config.yaml
num_hidden_layers: 14
hidden_size: 320
num_attention_heads: 5
num_key_value_heads: 5
head_dim: 64
intermediate_size: 832
vocab_size: 20510
hidden_act: "swiglu"
norm: "rmsnorm"
norm_place: "pre"
norm_eps: 1e-05
positions: "rope"
rope_theta: 10000.0
rope_fraction: 1.0
qk_norm: false
attn_scale: 0.125
bias: "qkv"
tie_word_embeddings: true
parallel_block: false
init: "normal"
init_std_qkv: 0.029
init_std_o: 0.029
init_std_up: 0.029
init_std_down: 0.0
optimizer: "soap_variant"
learning_rate: 0.00401
beta1: 0.95
beta2: 0.95
weight_decay: 0.096
lr_head: 0.014
max_grad_norm: 2.0
warmup_steps: 200
schedule: "wsd"
decay_fraction: 0.723
decay_shape: "linear"
final_lr_fraction: 0.0
batch_tokens: 262144
max_seq_len: 384
doc_mask: true
train_tokens: 860800000
max_steps: 3284
dataset: "wikipedia_en"
Each number is 500 + 25 x the weight over its row's rms, rounded and kept within 0 to 999. Layers, rows and columns count from 0. Numbers have three digits each. The size before them is the row's rms in percent of the matrix's.

# up: layer 2 MLP up, 832x320, rms 0.0982, rows 480-505, columns 160-239
# down: layer 2 MLP down (transposed), 832x320, rms 0.0823, rows 480-504, columns 160-239
# gate: layer 2 MLP gate, 832x320, rms 0.0986, rows 481-505, columns 160-239
up480 100:527497493515503457496496486508503509476506474488523487462490479524496539488493504522498483522459516536485489504491502511519453489486500501477482468523534526495517486510456512501505497515492504546492523523495487489514522478482500483481488486
down480 096:532471542526501510472499479457531484474524456472534538547487542515471490507490501501462487478483495526518434483523486498516527511499483500478504474524500466497503488495540506480504496485495475508491472505537542512436493494500545546510506516
gate481 101:537501527486494495491506481512499527465497455531480508523507504477455490497470494504476488559450479495499517505539530518514506541559491493472522472508524492500468505501470512476501492527541474529507518468506486489527443501469466551495499524
up481 099:529515506470501534481489540484489471514507490493504498532533490485499510506524511523504466536511480461519522457479478460507481502500510515512513470504458513446511497564486524518440484493550460494468500495519507525513478432512493524472497475
down481 088:494477505541507516496475491496498510478519469482468493487520547493462521501496453450495492507460521505477448537514473483509515459514455485506511516496515515488475502503472489512537503460464487502510488527485523462543506456505532487491505558
gate482 100:492472477461507520533497541517514492502475520521514509531498499541474476510478454515498481524464547427456517473460521516491570528519487523510540501489464485509478533521499554497485511469478493519470478490513521500487475460460468526502528501
up482 102:482534493533519495487450513500513475520478529514516488516505464539481484482536450496489509453512532480496491524497548534549514535483501499502508544471467509503502521500517501503462492449489522542543472517520545495560482475483497502518472498
down482 100:489448514495525496475476518472501546472470558508505544521499473518449518525475478493544511475528487497513505500494512471539496519484495477507463533477486507481458440461489487497475432511493528511477503514490488551526460517519478517490469491
gate483 102:501529486500474508457515507504526484503553544512521494509492508503494487512507509450477523505479478484503443486497548493483504502471547471482490491509492489481502458485525479508485536494500521502500521515507488484465510494485471447509486479
up483 106:471517484518511441488508537498500491511516514474522521489486528496487489490474494535510523525485519515502461538488490530489518511512428521486547507566463519492528502486525475539496534510484513476492489475492534450492508488500523468515495514
down483 102:494479470485521527488521513524483517468469506476523496469494517481489497516498496483509548491463530504449482513523493537494502496505469462498515516495467507543532511470552465502468516480510502489514485513451511482522502490453514484501492506
gate484 101:539479486477492503503510508488512535493529502491457533501480482482504511479504535497508513505500471463506537536420500509470455515513489474494527511535485491514485480475598458524500507498526508510469511491503508518548507465435479480510475506
up484 100:480490494501506486500511482510510531500527490450527462475529511499483506510473485507515519494477485512498489534462498560509514474497476509517470529440496490471484508508532501516520487508526534481496495481473583506517491486496494526478530501
down484 095:517514438471539515513499515493536460528529454454528460458517483502524540537493452499482498483542477497482490526506481528525535491516516527500516526474532464485485511501476473484476494473508487508472485493530538449467478500479549481475515498
gate485 097:482536477547520525472536467521477479487505472544537484506524515524499507488491494497472511499465539486487509496524549476484487515540505470488467515449530525525508554481473513477532451502528500514485515495493511499529531471474545529475482489
up485 094:472517505446503499554498505521516508453481501466501537499499484509509489525490504508543517496514506506491501489505482504528471527509526507505503520502543501516494542498524497452499471507498528551512553508499521515481523517486537505518491466
down485 094:495515523545487504454535492497539465487507537530476520524498509427516484463528477509502522510515495493499480493485537520520521476493509507514479487503523466518471428498494499545466579479461498457460499537463549514505486519505509520494493502
gate486 097:478441513509466477511519473501520487484516526492468515517496514492514496550519499536481496510472510537564558537476483503525519518508533480511464469500526533533508528508538519497552484465530492507509509500496501519493518531495497547485559480
up486 095:488457475513499517502518507463485530438484483486494490533499542486495455517485496495481504452519494442538500471546459442514533507515510470464518511490519495515508545521496521519496490492467501531540550497490535496487484547483510473518446482
down486 100:506498476516464496518515535547473492520518474494521528518491479519475458497481501499485515458510509518514516466525498468473509497497512479512514507522484500485493501503520476478495474511503478471480486582475531494470500556480497514467472505
gate487 101:482522543482550512518505532487535472576549523497526490531524546467534446507514530525497518447469471514531525519501519480514507508496518502533525546499503533487461491476565525446468515484500523468498466521530532510473492482497498494497506491
up487 101:516499499460486499550470524469510475529482517473518491495434514507527487539484498569509493481470511543504477505557459467465491483493494539505488486490473501489510491477515473504518490556519411513510490573486489511513507491494491528489479524
down487 102:458497523506485556497478512541493488490518557488476543505520501499521500505478472502488507489470501478505498477543467478507486539520489538505472447552501492450463526457490468508441519521525486475531487479496501496455506491488479524453512522
gate488 099:507558485501481494473505535421472532515511454500497527497508466510462470512525474469471502512458502478495516557516536530510511527460480557491503508416492504486506494493516554497492466496492536517497477537507482503528518530557519482539507500
up488 100:501501513480490522507504503515489514526463507476489515488526483491501487499459508513533521489500485495515456483542485546558484509495477506521490535526519518490513482453536496468493555505485506483492498490512499492440519485500472480473526576
down488 099:466496526490493511538469486504522512461478451518519508502535479501479509546499499489491494512498579472492511519505515491518521514477506487526470506536501530458504509499501499478529448479500504543482466511536490572510494480514488435492518491
gate489 097:485495535528496520474532485521478519501490479521532486472467470532489493512471501470478499486498499500508467498484478506504521555491504513489495495511492472545534471497519521518539516530527461513441492443489512547511506517482507500490477515
up489 107:480479479495479516508456501500506470503512451519458446497456486507453530450517514512544494509477481479487465484534490522467522455481483535514541501475485453545503533484561477504490494466497538479520495481510484504503495537496482492498520489
down489 102:497482494465542523491505500499526468481517541518514465533487506463459536459457489491501514479498485500478461536487449515483529518540449539533520502524496497508485466529473502538473513500476497461488511483491465496535455493514474511487457502
gate490 088:523516533469535516534479549509485521511489458495530488523533510564531459496501533511509476545491503491511493488513492479533427523512496539445468506508504503484490525474507489493509541518447483522503540524531471471547506482494486544462527492
up490 090:488494506488448554473503496483509495511482534485539477498558525464453489473492493486516512487492510481493522524483449517519498523469504505534503482492498482530450529521526476460511475487513514517479488521509466509487510493510443517457498516
down490 086:565525493526566490485525463487510512467526568462482478532480508520534522527500510502464505495494486500491496502542525519470488473523494531493463500509519529499552498472448522476487498530493529493528479500499508529515523512516548470503493532
gate491 093:524497440490506442516511543480471465465484496489487485491510506500505488488483479512497487504522506476538484545481520520475536511497506516482532511445488493499512507494474543513480504530468519517538529441453489485475533521517477514519475516
up491 097:529497483518474491523528477451529506491473496492487504498462484508524502487525483431478510492521508527509520540540479508484532494469463501507497454526496532479478544459457498459476460536512464493511513522476517524496480507526474456488476490
down491 093:506507501496550494515495466509478534481475482466497504527474482513563507485506484519521540507516513503450479473482441488510513502496537469503476462477535504499545494525472483532508497495544573479447520495509507525493478523498471490501518504
gate492 100:480524527463502551473550486492486499532525436508476480521495452464485505533497460510524486530502532491466469510506513502491458531522481469476480518531468493523546505459502509530527491479489512492485468529492447514489503499491528495549504480
up492 099:557485462542455509568515550483504491548518512492440460504513504491509506500499468465483474534547480462486531536492481505568553492468497508508494522507515451505491502513458517492512529488498514512485511524470498474507477496548467472499525504
down492 103:473526518504530508490536507510520528522539525522480536494509529506522553526456480494473503473503495495486478509514483533507491506442522509516455459518518505512510486480512518545489501505514476545510477527469459442441485550517478478534500500
gate493 095:539532495493510489499510475506501521508497536482508465515497539551487522528509492512536487483493540490475500508482494556519473490538457485512491484534474543458518513512476467518454489472504536497550453500508501520481525486480538479493511499
up493 096:526505504513527500500515516488469462493478472456509506503527459476549473477502504539526503501469490541466491494488480495488456522486505491502491506499495522503511483527523494502473518485468536521468535494508500533534519509536515479467505475
down493 100:503474473513516491506473487475480471483511466501495506465543489441496486511502502512488466513468506498459549454469531487484520488505501507525462550526493504488542502490521504513521498495458516499502491500488528471505532496473523469490502517
gate494 103:510537482470487460464472502455492517491496520521491504531523527555516467490502511499497456519553506498447491467491528520478554505451488494478467453507529499473531513515497513489475524511503520513495513437537493471500517461542520519477469486
up494 110:477539466530506457495498498495560479483516482489477481524522498491494470487499477489491429490534474497502473487478546501482522518481487489499485501496510533424489537497546509527492509487501538518500518483513492529481501496467492536476513515
down494 102:457508468503541489538499495468511470495539496502534505496518523499498456514484489500512455498504491506470428481504547551516524477461466533521490500489515475502544474503511521496497504519518473488513495493525460449535485514497521460498478505
gate495 103:467547505496491490500507523498467502507519444453510477494489451511536523484491492494507526525478525539494446537502491451528525499485527509547502529499474510507498526526474520513541429465494464543514488511470487482478561516477479478539514511
up495 097:538507503519527464470518495497492455532514511514441516486493495488535483484489518519460476488510502542501483521557481534486476483508523516483438493468491519496510513508535489517527491473555472486499506486452477511515582497538483522536467501
down495 101:506537515498501446470439458495528509551460427495453491509519549512511470461526487511468533515459498483536538514552482460516495511489483548490500498509469490485515515488516522477508526480488477516471512506493506493512484468493482483514491508
gate496 104:531467483523482495510440500477455501475511473504465501485470493540493498503515517479525494512479509470479510488498490510493465505503507540480487491513538483547485485567516566470538503475489541516525510499533458565498487510526498490462468524
up496 108:503495505507516534525502529478518504486489552487488484507497490481475503459512462520492521491503485507507525486481490496444509566478515465498528504499536504463566480497504478517462483505476504481504509520545540450502509513490475490533538523
down496 102:471493517523525462522465529473503506473514442478494510497498493523492478513528515521464520538487481491499462550488509476500468489525517512454493495508519524491540482514611476520486522483511482515497484513571490486503517517473465489508469547
gate497 108:514469478489524526510492472497506547494458511499487508528501499519511503469489508473502466485478532490538530465507488480485446448524498501483524481496499473488496496490526500522481452503502513529513460508518489525544517467522494545505491557
up497 103:531487475511531478480490500430519517496517470496505480457532483498526489509535504506480510482509548517511521479513504490507483485548452488461554496511518506486471475535499506507540494495523507526492490515496481482473490489478534516520449501
down497 094:503499472487517520527466525506474504481493396550523536546492492475524506482500478449472524499488508507488491481519488481495505497477546502512459514473526495531510501510491471476523489500520505491537480481515512486498472500525490475459502488
gate498 103:527425525511469477489534517482522504552473541515476463546500514489516504504531473497512471518496508481510515520475451473493553481497526486511493468537497517475540485466492520469460478476541531492492525507486540529472516477430519526511547510
up498 098:492508536517482483466505539537537480561450533492476534535499493501546518491468495486530563462448540499479522543446489472482494490522521494496476500524492497504515483549459497484487480489509484522506478489498497506449515490518502536491525562
down498 098:493472478528442459448505480517499450514504463494471484545481482495538484502528530465508486540518505518470512515473458542501466490502505495495491472485523511498484504459511522455457438523500526507460524496513531512457482492469537519471491515
gate499 102:505511527527516494464508528510473475538519473461512467497486519482483473488480479536450491502504478534497521509545513510462511474511470467491471523492496506448567502497491483526536487511521520472503487486520537473460501500477493542471521485
up499 105:506499487497504534521472506510490512458500457482504485520503475481490527510489482461492557511493492510484501570502505472497451522494489515522495453505483507496510500504466480486497495497532463548497470479509459542484448518530517517489490527
down499 102:484503507447493520492466500534483490423510497534479473481511500532502491552492492505450497438448520519535499457505491481515507546506511488489444454516494507505483535463506500542521465519467493525512497483523481512468514445500467466510485505
gate500 100:522471505509534561482494515513493508525530553488455464504470531486510512468467516488539457542506483527491493470498520488488517504510525488529507493527487509496521524482502537530460527460528484488528468461525538524506467538475494492493522515
up500 096:511457560459496496495478514524492538501505527467468495525493468494487468500491531479507514526575475502494508512481501507457453517520533483509521483523503524508522506509510485535490504472493483494510535524516510518472512500484523494529512521
down500 097:480491432483521532497524542508494475539495410534485511490444503462497472453530532513548528478490511482498526460508512488498462486519517499463465512532475470502510486506489521484518475539486462480572498492489497484516496483543487494478508520
gate501 096:501495502529523547512502519506501466457471522459477528499491465548486514485482522542506522470454521541539515513476484489491535448488468515483540489504485535507522526490513518486536488539502492494476498543524476536499596507505506499498473509
up501 099:519461477530509510488508503520489494506529524492461508497517516486496483492449426527482460509467502510547513529471467525490526457512501491481493498519517495483448479526493535488445505481508509520464482497485477475501535508561473485513486502
down501 098:494480522512509537467481525516516517489508510499476512500499555482494511470499510565521465465539467543534525513556497507520528445498530472485509476493532542473471499489501537493452501500506480536493451486477494513520511502499487519489468470
gate502 093:521465492533486507508487489517496510496506496492478490439492482500503485511477486507455484500466510506472527530518484471498457515532498514538472475509514534478518496517501510474530485478524506499500494501509491523528521515467487484522540497
up502 089:514494514501467521461508554502455512517525479524469495472527487534499515461554458483513523492488505505522492489525447497539547462492470504505482495464490509507538489510511506460474482480473515531530462503465486499487542500503526549537492569
down502 096:514498510506475507539505470504522498508509458495484504454475497532509514519469507541454508519468496503516524524523495470489488474509530500488520502499488537483486486510476504479486511475468510502496507498516518450531509474497479459502510505
gate503 100:526506552471458489521487506489437529530486498498517500487498468558511561518501500493458496513504505477492513521484523498490498524498523505512460498451488482473536508486507495519489462493493502545492516484500538501533547501484502516521509531
up503 095:502446495490495523513484496512525481486508571528477501488505498514510506469491500480499493462524500502490495500484533485506474524535518508500484563524460495499487493515527491523515478485500508474529509495492490468484499507501497501545479547
down503 102:488521546443513531500491519473479508520508492481466486477499479533525531524471449514475496509492503476513539476490520522503470473475499533496563509481477474459454498517469486529485487503492500542497519471474456528500517487529519452520509508
gate504 096:482485482526517505509532508505528462536498491496488517497515512474458481532528527513538494488497535496490479507494472491509530483537468517556499507506523528459495482516501514483497556521490509473566501516466468507509499493513465483480476514
up504 100:522483530504519514460498474502477525443507520501475457499467558479506490496517482527503498506488485539496483528511490544513479495507500557487491505522498497542500463429512507486489476487507483513521518482522504533489517522474518498487490514
down504 095:426460506490523479486526466493537479494501464458504518461481534477462507474486521484482458529502492502458484523524518507516487505499459495469482497428486496539498487443527510515513457516466470528474494531522515502462530492541534515473441530
gate505 101:483504526506499465498512498516500480469533512493492504496476561454515485519531534497516530472485484533467521489496495468480494482524558491516479483464480558576478456491471504504472484467538506499501496504485523454485525494477482481427442502
up505 107:493560497507538491455531468487482525523526509520472494497565509508521527523462507461473486514492489449524510511458473537502485500506510505509510535486497511505465459513508509516558492526494500489496494522522497463532482550516527484510485456